{"num_hidden_layers": 14, "num_key_value_heads": 6, "learning_rate": 0.00648, "weight_decay": 0.039, "decay_shape": "linear", "max_steps": 4377}
Each number is 50 + 10 x the weight over its row's rms, rounded and kept within 0 to 99. Layers, rows and columns count from 0. The size before them is the row's rms in percent of the matrix's.

# layer 2 MLP down, 384x1024, rms 0.255, rows 51-159, columns 448-511
093:43 60 36 66 61 57 54 48 59 47 47 50 59 60 42 56 55 71 57 58 64 37 43 42 34 41 49 39 57 63 46 51 40 41 50 57 53 67 41 41 28 42 58 59 57 49 58 66 52 52 53 35 61 52 51 67 53 51 48 60 61 69 34 44
094:60 61 55 50 41 51 25 34 69 42 55 47 46 37 69 49 50 42 55 46 45 60 54 52 47 42 40 64 36 41 55 57 39 50 45 50 34 47 28 47 57 74 40 51 56 54 48 48 34 40 55 47 38 41 48 36 32 60 46 38 61 37 40 45
095:42 55 51 39 42 31 70 35 32 43 47 50 21 61 39 46 70 36 32 52 51 70 56 42 39 49 44 57 43 34 61 55 43 66 50 41 47 47 49 44 22 70 51 63 55 39 64 53 68 54 42 39 46 56 52 34 45 52 45 37 47 49 44 35
093:72 55 53 49 35 63 52 38 52 60 39 72 32 46 64 65 32 38 31 38 59 26 55 44 44 56 48 49 50 67 63 48 44 46 43 36 22 56 36 48 47 48 44 48 43 52 53 55 52 59 38 45 58 48 43 41 38 63 62 53 62 33 49 51
093:49 38 45 55 58 61 46 43 32 60 52 43 32 35 51 46 50 51 45 75 51 36 52 47 68 58 45 66 55 44 52 60 57 37 55 50 58 55 69 54 46 69 33 46 45 58 49 51 58 44 56 50 45 47 41 58 34 58 71 52 24 37 46 41
094:59 51 56 27 33 35 69 65 54 42 67 49 79 46 44 48 53 70 44 35 45 35 44 71 77 51 43 47 44 66 41 57 62 48 27 46 55 49 30 56 51 43 61 62 35 49 59 37 62 25 51 49 44 41 58 44 41 54 33 39 36 40 62 49
097:31 68 42 46 50 59 61 51 50 38 45 57 56 48 45 52 44 65 31 45 39 28 64 49 45 53 39 55 26 70 47 60 47 42 35 47 47 45 54 62 53 55 55 57 41 52 47 36 40 57 55 61 45 50 55 36 55 56 43 61 41 34 65 47
095:56 69 34 48 64 69 31 47 48 42 44 41 35 62 41 48 39 47 55 69 58 53 28 53 62 77 39 63 52 57 42 41 64 68 32 55 43 42 36 62 47 49 36 43 46 54 54 52 57 44 56 58 59 40 61 50 59 35 54 59 46 45 77 32
085:44 66 59 45 63 53 30 61 44 66 48 57 52 58 50 37 57 59 53 60 48 54 40 53 57 62 52 65 36 63 55 48 49 39 40 57 44 59 42 54 49 72 29 41 38 56 50 49 33 46 50 51 43 69 58 52 44 57 36 55 68 43 74 41
098:34 62 63 37 42 54 48 56 41 48 44 56 38 57 45 66 42 50 40 38 64 46 49 53 55 39 35 40 51 48 53 55 58 49 56 41 59 53 33 43 52 51 20 45 50 40 47 53 60 55 48 52 56 26 63 64 47 38 45 39 50 54 43 46
093:38 48 49 48 47 31 53 54 56 61 57 45 46 48 43 39 52 55 40 64 38 39 53 51 58 59 51 55 47 49 53 73 49 56 44 34 45 45 47 40 40 53 65 29 54 53 36 33 35 58 47 58 41 49 59 33 51 36 66 54 59 53 50 47
092:50 40 60 58 63 51 58 53 39 53 50 52 40 42 51 51 43 59 55 62 68 43 67 41 52 52 44 54 49 45 48 46 47 38 39 52 44 52 41 44 49 42 59 45 45 28 48 50 56 39 79 61 39 55 50 54 48 44 47 38 39 49 54 40
095:43 50 32 55 48 67 44 54 45 51 62 50 50 46 74 52 55 52 43 68 26 52 54 55 53 57 67 47 47 66 48 47 48 48 58 65 62 44 49 47 46 35 48 48 56 57 54 63 53 73 42 64 46 54 56 54 64 63 59 62 34 50 45 45
097:53 45 63 49 51 48 56 67 50 40 63 51 37 45 64 52 53 29 42 43 51 65 62 55 50 40 41 55 50 33 53 36 51 64 59 40 33 56 60 45 55 54 54 53 39 42 54 55 45 58 23 55 46 65 59 62 57 42 59 59 58 52 46 46
095:55 41 52 47 47 44 55 53 57 44 49 58 60 65 47 52 53 52 48 43 43 50 47 47 36 68 59 61 55 31 50 63 42 43 48 58 46 43 42 41 47 51 61 55 24 34 61 52 29 58 59 64 55 49 65 52 54 49 66 41 52 49 67 52
097:52 60 52 60 45 31 49 46 57 75 41 63 37 48 51 47 46 51 53 53 47 37 61 48 68 54 76 50 59 45 47 28 38 52 32 39 70 45 56 50 44 36 51 58 59 47 39 56 46 36 44 43 50 50 44 39 46 51 51 58 55 65 38 43
095:46 53 62 55 61 45 53 47 45 31 56 63 40 45 68 49 54 49 58 28 47 47 32 59 58 61 45 50 45 46 50 67 44 49 40 53 45 48 54 40 63 48 53 72 62 64 51 41 49 48 63 43 57 48 50 45 58 42 46 48 59 27 51 50
089:45 46 61 57 45 55 46 48 40 52 54 53 39 66 64 67 46 39 49 37 62 42 50 50 53 34 51 40 49 60 51 36 53 42 63 60 53 42 54 56 41 51 54 45 46 47 54 52 59 55 49 39 23 29 26 56 50 41 49 68 58 48 40 42
093:42 50 45 41 62 58 73 59 36 46 61 23 35 55 55 50 46 43 57 68 46 50 52 49 47 51 54 49 67 54 59 38 66 56 56 47 44 59 53 37 62 45 41 43 44 63 45 24 42 49 45 49 62 46 43 49 61 46 49 56 60 48 46 63
092:45 65 46 39 64 51 51 50 41 42 39 52 60 56 40 51 44 63 59 58 46 56 56 29 43 51 59 44 40 70 49 46 53 55 40 50 58 39 46 36 55 46 54 52 54 38 52 51 40 43 32 40 38 69 74 53 33 62 37 43 46 61 50 49
092:52 54 40 57 50 54 54 49 55 49 69 36 29 61 59 58 55 45 50 39 59 56 58 51 62 47 46 48 42 36 51 62 29 63 52 52 48 59 56 61 65 57 42 57 53 54 43 57 35 60 61 67 43 41 27 54 38 50 50 46 34 60 54 59
095:51 56 53 49 54 55 59 49 50 44 54 52 60 56 55 59 48 49 57 41 42 66 55 46 54 51 58 27 56 61 58 38 53 42 62 49 56 56 56 62 35 35 34 63 41 41 60 59 46 28 27 65 47 49 53 54 54 62 46 63 49 49 63 45
089:57 51 50 60 48 53 52 49 26 58 34 56 60 65 40 45 56 53 43 39 39 29 49 49 64 48 57 47 64 54 55 53 50 61 43 60 54 36 42 37 41 48 50 45 36 41 50 62 61 48 38 59 72 50 70 50 24 71 62 52 52 49 49 51
098:52 74 30 34 46 57 31 58 46 20 55 56 55 38 30 69 44 55 75 47 44 39 68 38 47 74 57 30 39 50 55 55 36 60 55 56 57 53 50 53 38 56 71 51 31 59 51 49 51 47 50 56 59 51 44 52 62 58 48 46 43 47 51 48
087:64 49 43 53 45 63 45 59 66 39 58 67 49 39 43 60 57 37 52 38 56 38 59 33 38 54 50 49 67 48 51 71 51 50 56 41 48 56 45 60 49 53 48 48 36 45 32 59 43 46 41 31 53 56 44 40 40 63 55 56 60 56 47 36
095:43 60 41 62 51 55 59 66 49 59 60 40 28 56 58 55 49 22 37 53 49 37 33 52 45 56 49 41 53 43 28 56 44 37 38 49 65 67 52 54 49 56 60 47 50 60 44 74 59 49 53 53 45 51 62 53 38 39 43 34 65 48 53 56
094:55 62 28 38 54 54 50 40 49 56 41 52 49 62 57 44 51 46 58 58 56 63 54 54 40 42 50 42 28 48 67 49 63 47 34 37 41 52 49 41 23 44 64 40 31 66 41 59 68 61 72 54 55 38 62 43 33 50 48 34 58 64 56 53
092:61 53 53 53 47 46 45 60 41 79 49 62 58 55 52 49 42 44 43 51 47 49 56 31 50 41 47 48 59 42 61 35 65 71 40 49 65 39 46 51 38 40 47 62 55 57 37 44 56 49 39 56 60 53 55 49 42 72 36 56 46 62 79 52
096:49 63 37 51 52 55 53 55 58 39 49 39 52 48 74 57 54 45 65 53 56 53 53 69 41 44 55 75 52 39 52 57 39 55 40 34 34 45 43 52 53 54 66 60 60 42 50 61 42 52 48 58 69 45 57 51 58 32 72 34 54 40 36 49
675:59 56 49 55 38 42 51 57 50 64 39 56 49 39 45 55 56 56 49 50 39 47 37 30 60 53 78 53 56 42 33 50 37 47 56 64 56 38 35 48 50 49 59 46 60 59 39 42 35 45 44 64 57 61 46 59 33 51 62 55 45 59 45 66
097:33 49 44 45 36 55 47 56 63 52 47 61 48 64 42 54 51 44 52 38 33 51 46 48 52 49 56 60 42 50 51 30 57 37 49 41 51 57 45 61 53 85 47 48 57 43 49 47 65 55 42 58 40 55 39 58 52 38 50 57 57 44 49 47
094:31 42 51 54 49 44 24 57 61 68 35 50 46 37 51 53 67 59 43 50 51 42 53 46 79 48 53 50 44 58 52 60 43 58 51 47 58 39 49 31 45 56 65 54 44 42 74 51 68 49 54 42 41 50 50 42 44 74 64 36 49 62 34 51
098:63 37 27 34 31 51 59 59 51 76 53 49 31 30 52 40 39 43 69 55 53 48 53 47 53 56 45 36 72 49 40 50 58 78 48 43 54 48 41 73 49 43 62 42 53 56 71 32 39 51 38 51 58 50 42 38 68 41 51 60 45 41 52 53
094:63 47 43 41 46 45 40 42 41 32 49 56 43 47 62 50 50 62 31 48 57 32 53 46 43 45 51 53 74 48 47 41 37 67 58 44 62 49 46 42 43 46 44 49 50 66 38 49 44 67 59 44 61 44 30 49 49 55 33 61 55 60 38 54
096:52 49 58 31 46 52 53 47 44 51 53 53 61 48 53 36 56 34 63 54 64 59 48 66 46 58 45 60 41 54 52 36 48 49 37 62 50 51 56 55 56 37 53 43 69 49 42 47 56 59 50 46 54 61 50 42 48 56 47 48 25 41 37 58
092:28 69 35 50 50 47 37 51 49 31 68 49 44 61 39 31 63 54 48 44 56 46 53 69 44 34 50 64 49 51 45 51 47 55 46 42 47 57 51 49 61 38 56 60 28 58 50 33 57 46 51 61 43 40 41 44 35 62 54 46 54 40 48 55
097:52 53 41 51 40 49 39 48 39 58 45 33 60 47 50 46 50 43 59 66 51 23 71 52 61 51 53 39 63 53 51 52 60 51 41 48 60 52 49 65 54 55 44 54 38 32 43 42 45 45 52 66 29 47 42 50 40 49 41 55 56 44 58 51
093:46 30 50 50 47 60 45 35 47 50 44 53 53 38 53 44 60 52 43 47 52 47 57 57 58 46 45 66 63 53 53 44 51 27 39 53 51 49 36 44 36 53 47 61 35 38 55 67 44 43 45 37 61 49 59 51 66 51 61 32 55 43 44 44
090:51 68 33 47 41 50 64 54 44 46 64 48 59 55 45 51 57 67 53 51 43 47 68 45 52 46 49 46 48 43 55 56 54 40 54 40 52 56 36 53 55 55 35 48 34 72 46 57 54 35 57 46 40 41 59 53 58 44 47 55 40 53 44 50
093:57 44 22 33 60 78 44 46 34 57 61 63 40 43 59 56 54 56 49 47 38 43 59 55 60 47 41 51 47 56 38 54 54 34 43 42 44 55 44 49 44 47 56 40 20 59 58 39 49 44 35 41 54 60 40 55 56 32 63 55 26 49 37 53
102:55 45 38 42 33 59 56 34 61 59 44 60 92 56 46 46 49 44 64 48 48 50 52 46 53 52 46 61 43 54 46 47 54 45 39 52 39 63 53 37 53 53 63 41 57 65 44 17 58 50 58 40 46 54 47 51 40 56 34 53 45 60 59 36
095:40 54 68 46 51 48 39 33 43 33 60 66 43 61 57 46 47 42 59 58 66 55 37 57 44 58 44 50 48 35 43 45 55 68 46 50 72 45 47 42 31 49 70 48 49 53 48 68 44 54 43 33 46 53 55 53 32 52 47 46 31 58 65 51
094:56 48 60 49 50 58 70 40 47 36 59 32 42 48 59 55 61 61 49 37 43 34 43 44 61 47 46 59 38 61 33 34 53 43 53 46 50 40 51 38 39 28 51 57 34 64 42 57 48 53 68 48 37 50 76 45 71 66 51 53 59 48 48 66
102:37 52 53 56 58 42 54 45 49 52 51 33 61 40 66 71 59 58 46 50 32 35 27 58 47 62 57 58 41 61 53 50 59 68 48 46 53 48 53 58 31 75 60 49 52 63 45 42 55 48 33 45 53 35 55 38 52 49 47 61 49 45 43 56
093:45 41 55 48 50 53 63 39 53 24 52 60 53 46 54 57 54 54 71 47 38 47 58 48 33 36 50 50 50 59 35 43 61 27 62 57 39 47 49 57 57 49 58 39 49 49 53 64 29 63 55 44 62 42 57 59 56 44 50 49 46 46 53 50
093:47 53 44 59 48 42 45 45 57 44 50 42 49 61 40 57 61 73 58 67 41 45 53 54 47 57 52 55 33 65 56 32 55 57 48 51 45 43 45 44 46 63 58 70 52 59 55 47 34 36 50 46 56 49 41 30 62 74 55 64 54 53 29 49
102:44 56 18 55 61 43 49 35 61 48 45 53 48 40 39 54 39 37 45 47 61 49 46 43 43 43 43 48 53 50 61 48 44 56 50 68 74 50 54 51 55 67 54 49 34 40 60 43 45 67 45 42 43 41 54 76 54 62 54 52 54 57 33 47
105:34 61 68 61 43 60 63 53 63 45 57 40 47 64 36 62 37 44 82 68 31 52 38 56 51 48 41 40 67 53 46 58 32 55 69 58 41 51 35 77 45 38 37 60 49 48 63 64 54 45 57 40 46 53 53 37 56 65 60 53 40 54 36 49
089:56 62 27 53 49 58 58 54 54 45 62 71 46 51 40 55 41 54 57 45 40 60 57 46 65 45 57 33 43 46 59 53 37 52 39 70 41 59 44 71 45 51 75 52 42 42 63 39 40 53 39 54 56 32 36 55 62 50 49 64 56 43 43 73
096:51 19 45 50 37 49 35 59 23 70 50 48 49 52 44 66 34 42 70 37 51 51 61 59 54 48 48 53 36 49 62 55 47 59 52 55 52 57 57 51 40 53 49 57 43 37 62 52 46 48 42 47 39 35 50 58 65 40 41 56 59 37 61 59
089:34 50 49 27 48 46 55 68 51 55 30 52 47 51 58 61 56 58 43 51 39 42 63 48 47 54 54 55 48 46 49 51 51 49 54 39 50 43 42 63 39 53 52 65 51 45 43 32 63 46 55 65 55 56 61 42 54 44 61 42 40 46 60 54
092:36 47 41 36 36 41 70 58 40 40 63 54 49 59 56 52 52 49 56 61 46 47 58 53 46 67 43 59 45 57 45 51 46 67 56 62 44 49 55 43 47 60 39 51 55 54 48 55 53 22 51 36 58 51 33 62 38 76 52 39 68 48 48 43
096:63 39 45 54 56 52 42 51 66 49 67 58 54 67 56 24 54 51 61 55 55 51 55 60 47 51 47 45 55 65 48 45 47 64 39 59 48 51 43 51 54 51 45 54 52 50 37 44 61 46 47 41 42 61 48 57 62 49 49 66 53 36 54 25
090:41 61 46 62 48 49 53 62 59 66 47 34 55 54 34 61 43 42 56 37 59 49 41 39 36 46 49 54 43 36 50 57 51 42 60 58 49 44 58 52 54 40 49 50 45 49 43 58 55 71 42 45 38 48 44 59 50 52 61 50 72 50 42 47
091:23 63 35 62 41 48 52 57 47 47 66 48 52 25 53 41 54 34 48 51 57 60 53 53 48 38 50 33 39 58 42 49 49 60 59 51 49 43 40 68 61 43 52 55 53 46 65 54 50 81 53 53 62 46 51 57 46 59 48 53 65 45 52 43
094:52 58 35 46 49 52 52 33 25 54 49 57 28 65 51 29 33 36 37 61 50 62 46 44 50 64 50 58 40 44 42 36 69 47 34 35 60 54 64 43 74 57 63 47 54 59 46 49 31 29 48 46 55 36 46 44 67 42 41 49 51 54 41 50
095:58 48 43 39 42 49 47 44 55 45 60 38 20 57 48 65 57 73 48 56 63 47 37 42 53 52 64 64 55 34 41 51 48 55 39 55 26 50 61 51 63 51 54 23 47 44 42 30 45 51 44 41 46 48 46 58 50 50 66 38 55 41 46 35
098:48 40 44 42 68 47 53 46 60 40 53 60 24 58 65 43 62 63 51 50 46 58 49 58 57 25 41 56 34 61 64 37 52 52 49 37 35 44 55 77 55 37 54 56 44 39 49 35 51 31 48 46 41 49 21 43 63 67 49 54 49 42 87 52
092:42 40 58 51 65 67 49 39 46 40 40 47 63 48 47 56 64 51 63 45 55 45 51 41 50 62 39 62 54 61 61 52 61 46 24 33 54 47 52 56 43 42 59 56 38 46 53 36 35 31 66 53 58 44 44 51 52 51 47 24 43 35 35 26
090:39 47 70 42 72 54 55 50 52 55 35 51 55 55 39 39 46 41 53 37 58 71 36 48 42 51 46 43 69 54 51 64 55 45 32 55 45 47 44 53 58 46 56 57 42 48 55 46 56 57 45 56 60 63 38 36 32 54 42 69 47 53 65 37
094:39 47 47 67 57 53 63 42 49 66 52 42 72 49 54 50 52 43 37 41 44 52 68 40 43 51 49 55 65 50 41 43 50 59 50 38 57 53 61 40 44 53 40 55 48 42 66 49 56 49 48 36 41 66 62 53 46 49 46 53 38 62 39 46
089:47 41 40 46 55 50 57 56 53 67 55 61 56 54 61 46 48 44 50 59 50 43 61 52 55 73 60 63 43 43 52 52 46 45 53 63 37 47 66 60 52 60 58 33 57 48 47 52 45 52 40 49 51 50 62 38 53 26 29 54 38 57 30 70
096:46 62 40 52 35 39 54 60 33 47 42 61 30 31 51 39 43 60 46 36 37 44 66 51 46 35 53 41 70 29 41 26 62 59 63 66 43 48 68 45 61 50 58 55 43 36 55 48 34 42 68 60 57 66 41 60 49 42 46 47 61 52 39 47
096:33 44 41 61 49 54 50 54 55 71 57 59 48 57 59 51 61 44 28 29 48 51 39 49 51 28 49 72 46 22 48 51 28 50 50 48 43 59 54 50 41 54 50 45 72 36 59 52 41 58 42 41 56 58 36 38 40 29 44 55 62 50 37 40
098:42 47 49 37 51 28 40 38 51 60 54 49 49 47 55 58 35 52 56 69 53 43 41 49 47 43 50 50 51 43 42 74 45 27 52 47 44 41 64 58 43 53 47 45 55 49 52 53 63 65 43 44 44 27 47 62 54 41 53 56 56 55 47 46
127:28 51 55 57 40 44 52 34 33 43 72 38 33 55 45 61 41 38 37 48 46 43 29 54 50 45 54 54 45 43 44 64 58 58 58 48 49 73 44 53 53 47 53 38 45 64 44 63 58 57 57 46 49 53 55 54 55 40 61 43 60 54 59 63
095:57 51 64 52 50 46 68 26 31 44 62 51 59 45 41 48 51 58 51 48 52 41 45 53 43 65 41 67 41 52 53 46 40 40 42 18 59 57 51 68 41 59 43 63 43 46 45 41 63 52 69 48 51 61 39 40 59 62 42 67 69 56 52 40
090:45 50 67 45 52 43 74 57 48 56 59 48 52 46 50 54 44 37 61 55 50 43 50 58 60 39 54 47 74 55 48 59 45 36 55 53 51 36 61 57 51 38 42 43 66 46 51 57 44 40 38 47 53 73 44 48 66 46 46 50 45 38 80 53
090:43 66 58 38 59 46 54 61 58 35 58 45 45 45 58 48 57 47 45 39 59 43 48 48 45 31 48 43 60 66 50 53 48 29 58 44 39 40 40 39 69 50 66 46 54 48 47 48 47 58 29 41 53 57 39 36 52 65 53 38 56 33 34 46
088:47 74 42 48 43 36 55 49 46 48 43 63 41 42 57 54 57 66 43 53 43 59 48 43 53 59 48 36 56 53 50 50 55 55 64 55 46 43 51 62 41 61 53 60 61 54 38 39 34 38 53 44 61 62 25 71 45 40 60 65 52 61 46 57
097:53 59 58 27 47 55 48 54 45 67 46 29 58 52 64 50 38 70 67 49 42 50 42 50 55 68 56 54 56 56 36 47 60 48 54 54 42 57 50 50 50 45 59 37 44 51 52 51 51 57 56 44 61 31 30 64 55 54 63 63 48 50 46 54
092:53 63 52 36 39 54 57 51 58 53 45 49 60 48 44 44 42 50 34 74 55 43 49 63 47 48 57 57 37 64 50 42 37 79 44 63 50 51 70 34 50 60 44 49 53 52 65 60 39 64 57 53 50 59 38 37 44 39 48 53 68 48 50 52
092:41 17 61 47 29 38 43 49 53 52 39 61 38 44 29 48 48 63 49 50 47 44 49 37 52 45 54 40 43 42 52 58 42 39 62 50 57 30 42 60 40 53 75 46 55 64 67 52 34 38 60 68 33 53 51 49 35 36 40 54 63 54 47 50
099:47 69 55 34 44 56 51 74 42 57 50 38 69 50 44 45 40 62 59 34 48 56 44 48 47 39 33 47 73 36 54 55 55 39 42 44 57 53 44 56 55 54 59 49 39 28 51 51 41 45 34 57 44 51 66 75 44 58 54 45 46 54 47 56
097:45 52 42 52 44 43 53 46 63 58 60 59 57 64 48 39 39 58 56 44 39 37 61 48 67 33 61 55 42 40 56 56 53 53 48 48 52 60 35 44 60 59 47 50 68 62 34 47 42 64 40 54 46 42 42 58 47 54 65 53 37 48 33 53
092:49 31 62 57 37 47 65 56 40 58 37 44 30 44 45 55 56 33 46 51 45 51 37 52 61 52 44 55 65 44 59 62 55 33 42 62 58 58 32 46 74 42 64 52 52 42 68 69 52 52 41 37 71 56 57 44 60 41 44 41 41 54 57 47
093:58 46 67 34 52 54 70 51 50 62 40 57 39 61 62 52 48 61 55 61 71 35 59 46 36 42 45 70 42 31 49 55 48 58 47 39 35 52 50 55 44 48 43 50 43 53 44 48 48 38 39 32 53 56 62 37 58 36 53 53 68 67 55 60
091:43 65 55 61 55 64 60 41 21 77 56 39 42 43 39 52 47 55 57 63 52 68 21 59 55 55 41 46 61 37 53 64 61 41 49 52 51 55 43 48 44 62 48 65 42 53 35 52 42 37 43 51 79 44 47 58 53 43 43 48 50 59 30 43
099:60 57 43 49 54 52 48 59 60 54 34 65 61 39 56 48 38 39 52 44 62 55 54 46 73 40 53 41 46 45 45 42 57 51 68 46 43 37 52 50 60 44 55 51 36 34 61 46 64 67 61 49 67 59 16 62 38 53 45 47 60 67 59 39
096:45 53 58 29 49 51 36 46 46 29 55 54 49 44 44 44 51 58 46 45 51 49 51 38 52 36 47 37 53 57 51 25 54 47 65 53 47 32 49 47 43 65 49 50 62 51 45 57 50 47 65 61 58 41 40 67 48 51 55 61 53 42 63 57
089:55 48 26 53 48 44 54 46 48 38 59 55 54 53 47 69 49 46 50 32 46 47 50 58 56 26 48 53 64 36 55 49 53 57 43 63 65 55 49 38 48 69 49 48 55 50 52 44 54 55 52 48 74 48 66 44 40 61 59 60 62 61 29 51
092:44 62 68 51 59 49 60 61 48 67 28 57 28 67 37 55 47 52 69 60 50 65 46 59 48 36 45 55 59 49 51 62 54 37 55 48 30 68 49 31 54 49 48 63 61 40 55 67 47 57 52 45 43 39 59 42 63 40 38 34 49 35 48 53
099:49 58 56 39 54 43 55 32 61 47 60 53 46 63 59 33 51 53 35 59 59 45 37 51 64 51 57 63 48 56 46 54 52 52 54 62 62 51 48 43 55 45 57 60 54 55 64 53 49 43 43 69 42 45 54 48 67 48 44 50 43 56 46 42
091:61 46 46 45 51 57 74 41 54 35 51 66 51 47 53 43 53 62 42 71 47 37 31 53 61 36 52 37 39 45 57 56 51 50 49 50 57 43 60 59 50 35 50 47 45 43 57 24 41 44 49 43 48 53 61 56 40 38 56 29 55 57 54 36
096:54 64 44 42 37 32 56 45 65 56 47 53 43 50 48 44 45 40 58 72 49 56 48 52 59 45 57 51 42 58 48 35 59 55 42 50 55 59 57 53 48 40 63 44 52 39 47 39 39 56 54 55 41 52 42 59 54 69 51 46 58 62 53 52
094:65 50 43 38 45 50 46 70 40 44 52 54 57 48 47 41 52 57 55 57 43 62 47 66 58 41 45 46 62 53 43 67 38 36 41 35 58 42 49 28 46 47 65 52 40 21 60 32 53 34 41 53 51 42 41 46 51 55 45 46 58 65 38 65
091:48 27 55 38 45 43 68 53 68 53 49 64 47 57 50 55 41 36 54 35 58 43 55 41 58 34 55 33 70 42 61 54 49 49 58 43 41 59 41 35 61 49 74 23 28 54 73 67 53 59 39 45 62 59 42 49 65 61 63 56 39 51 47 37
096:52 54 55 66 64 42 42 58 46 48 42 44 51 64 40 55 55 51 53 56 52 55 52 48 54 39 46 63 58 63 47 51 63 65 48 59 47 36 47 41 58 53 30 49 64 47 29 44 47 61 38 56 53 42 75 41 58 32 43 57 34 53 26 51
098:60 46 53 70 48 51 24 41 43 69 43 25 42 53 50 45 51 39 45 63 41 33 44 54 63 76 53 50 51 41 53 54 41 54 55 46 55 60 32 34 41 57 65 51 47 50 39 43 52 54 41 65 56 48 62 47 60 45 62 62 43 58 52 54
093:52 69 51 70 55 46 53 52 57 56 53 44 58 43 59 51 34 59 50 50 42 40 39 47 63 35 59 64 30 52 56 63 43 47 46 50 44 43 56 67 66 41 48 47 53 54 61 57 51 55 62 75 52 58 42 53 58 46 61 59 37 39 36 48
097:44 52 54 58 62 48 67 61 40 28 52 53 69 29 42 41 47 40 17 62 47 52 45 40 43 49 51 62 50 50 33 55 61 57 52 58 47 51 46 50 68 47 39 50 32 43 53 44 55 52 37 53 50 53 55 68 38 43 58 43 35 55 47 49
095:39 58 54 57 42 45 56 45 64 58 49 40 46 63 58 53 47 35 47 77 61 43 58 66 64 46 46 46 78 59 56 60 61 61 51 80 47 40 43 38 54 42 58 40 32 41 45 48 48 52 53 66 46 71 45 54 47 46 58 38 53 57 74 58
097:47 43 30 52 57 54 56 52 41 52 55 37 40 32 60 40 50 66 40 46 55 32 34 50 61 50 61 39 66 33 43 42 40 48 41 61 55 53 56 52 59 46 68 40 29 50 46 58 48 44 56 67 57 58 51 57 56 47 61 39 44 46 37 57
093:47 54 34 58 46 51 47 57 30 54 51 52 43 41 62 73 49 48 59 57 31 70 57 52 43 56 60 41 31 42 52 49 51 65 57 47 63 56 46 55 61 55 34 50 49 57 41 53 45 30 43 65 54 66 56 50 38 42 41 48 33 52 46 45
092:55 50 49 70 41 45 61 57 61 56 48 50 40 48 44 45 39 48 57 42 47 34 40 55 54 56 58 52 28 43 39 45 50 38 62 42 47 56 51 59 68 54 39 71 65 68 35 29 58 29 50 43 53 54 59 66 36 25 67 61 36 33 51 47
091:44 43 41 39 45 44 52 41 63 54 50 68 48 64 52 41 60 64 46 29 62 59 43 44 44 45 43 40 57 52 40 50 56 45 43 55 40 41 25 51 48 67 60 56 56 46 55 53 41 41 48 42 49 62 50 49 43 46 53 48 48 46 51 54
088:45 31 61 54 58 61 43 41 42 52 37 56 34 56 73 60 53 62 45 49 40 38 63 57 34 45 48 64 56 35 53 34 78 68 62 52 51 44 38 54 59 46 50 65 39 39 50 53 53 56 47 38 49 31 59 44 47 65 48 50 39 51 54 55
097:45 45 52 63 27 61 34 52 48 59 35 55 46 50 70 38 45 39 60 41 56 57 41 46 25 59 45 47 39 69 48 46 56 66 34 41 52 52 45 61 55 42 33 58 30 50 49 38 48 29 56 53 50 43 85 69 56 45 56 45 72 35 48 42
094:37 53 36 52 52 56 36 29 36 56 51 36 33 58 41 50 58 41 37 60 41 36 60 49 50 62 49 55 53 35 37 47 62 51 57 62 74 44 52 90 59 72 43 49 52 58 38 60 56 48 43 41 66 43 30 50 43 48 51 57 28 55 66 68
089:72 38 58 44 43 58 58 50 46 30 68 56 63 63 41 40 53 50 60 56 46 48 55 56 48 52 58 71 48 39 45 48 42 52 52 47 37 60 51 69 53 52 51 46 38 55 35 59 52 42 55 56 50 47 38 60 58 49 42 57 56 63 44 51
096:53 63 42 53 45 52 67 54 41 51 34 58 43 57 68 42 53 51 54 48 46 57 48 58 46 43 55 46 61 55 57 41 39 37 64 53 43 41 46 34 35 65 42 59 62 58 55 39 45 48 32 56 50 53 45 43 55 45 71 40 63 47 27 58
094:46 47 44 56 34 43 59 65 46 57 51 47 52 44 55 73 45 61 43 58 25 34 48 61 71 46 44 51 41 63 39 42 43 40 51 54 43 47 57 53 46 50 64 45 65 40 48 59 39 45 44 54 72 58 49 65 53 38 57 50 58 55 60 62
099:56 60 58 62 43 50 40 61 48 65 48 62 47 65 58 38 49 29 44 65 55 40 56 53 57 50 60 51 56 57 57 70 37 71 64 32 51 47 53 56 46 38 46 48 21 43 49 49 51 59 67 41 43 51 55 58 53 43 38 41 49 52 45 66
095:53 47 57 69 47 59 37 58 68 49 68 38 55 59 65 50 31 54 24 44 42 28 77 49 44 52 69 43 57 53 35 39 50 48 55 58 48 48 53 56 48 48 64 65 54 66 55 50 56 44 59 47 66 61 35 43 43 52 56 47 67 44 60 56
093:38 49 49 48 67 44 62 56 38 50 60 66 43 38 67 30 49 42 41 46 45 53 62 63 40 53 47 30 42 61 53 37 54 59 37 35 49 57 56 44 40 51 51 59 69 62 66 60 36 41 43 32 42 54 53 51 41 49 51 59 63 61 53 48
095:53 52 36 32 48 47 49 68 48 43 32 58 58 34 57 34 32 61 44 26 57 52 54 51 56 43 44 33 33 47 54 41 60 63 59 42 40 37 53 47 55 64 31 66 43 60 51 62 33 62 53 37 73 56 41 42 49 39 39 71 62 56 49 68
097:58 53 57 53 59 59 42 44 37 48 56 44 60 70 39 75 36 53 40 40 54 52 55 53 48 70 47 57 62 43 43 57 47 56 37 61 48 60 48 55 69 66 64 39 63 37 51 39 53 40 52 48 34 53 50 67 42 64 34 50 54 41 56 56
101:56 33 66 58 56 36 55 46 46 67 59 58 64 42 43 47 53 49 38 54 36 74 41 51 56 57 50 51 42 59 60 58 60 45 45 60 68 58 53 59 58 57 58 62 42 31 50 44 61 48 51 53 51 40 57 23 78 42 61 32 49 60 43 62
094:45 56 46 53 52 50 55 47 42 57 60 50 20 54 44 67 45 50 48 48 52 57 44 61 43 36 50 50 60 46 38 58 62 59 57 54 57 57 33 65 50 41 72 64 47 36 68 53 38 44 54 39 46 52 41 43 65 48 46 57 46 56 38 53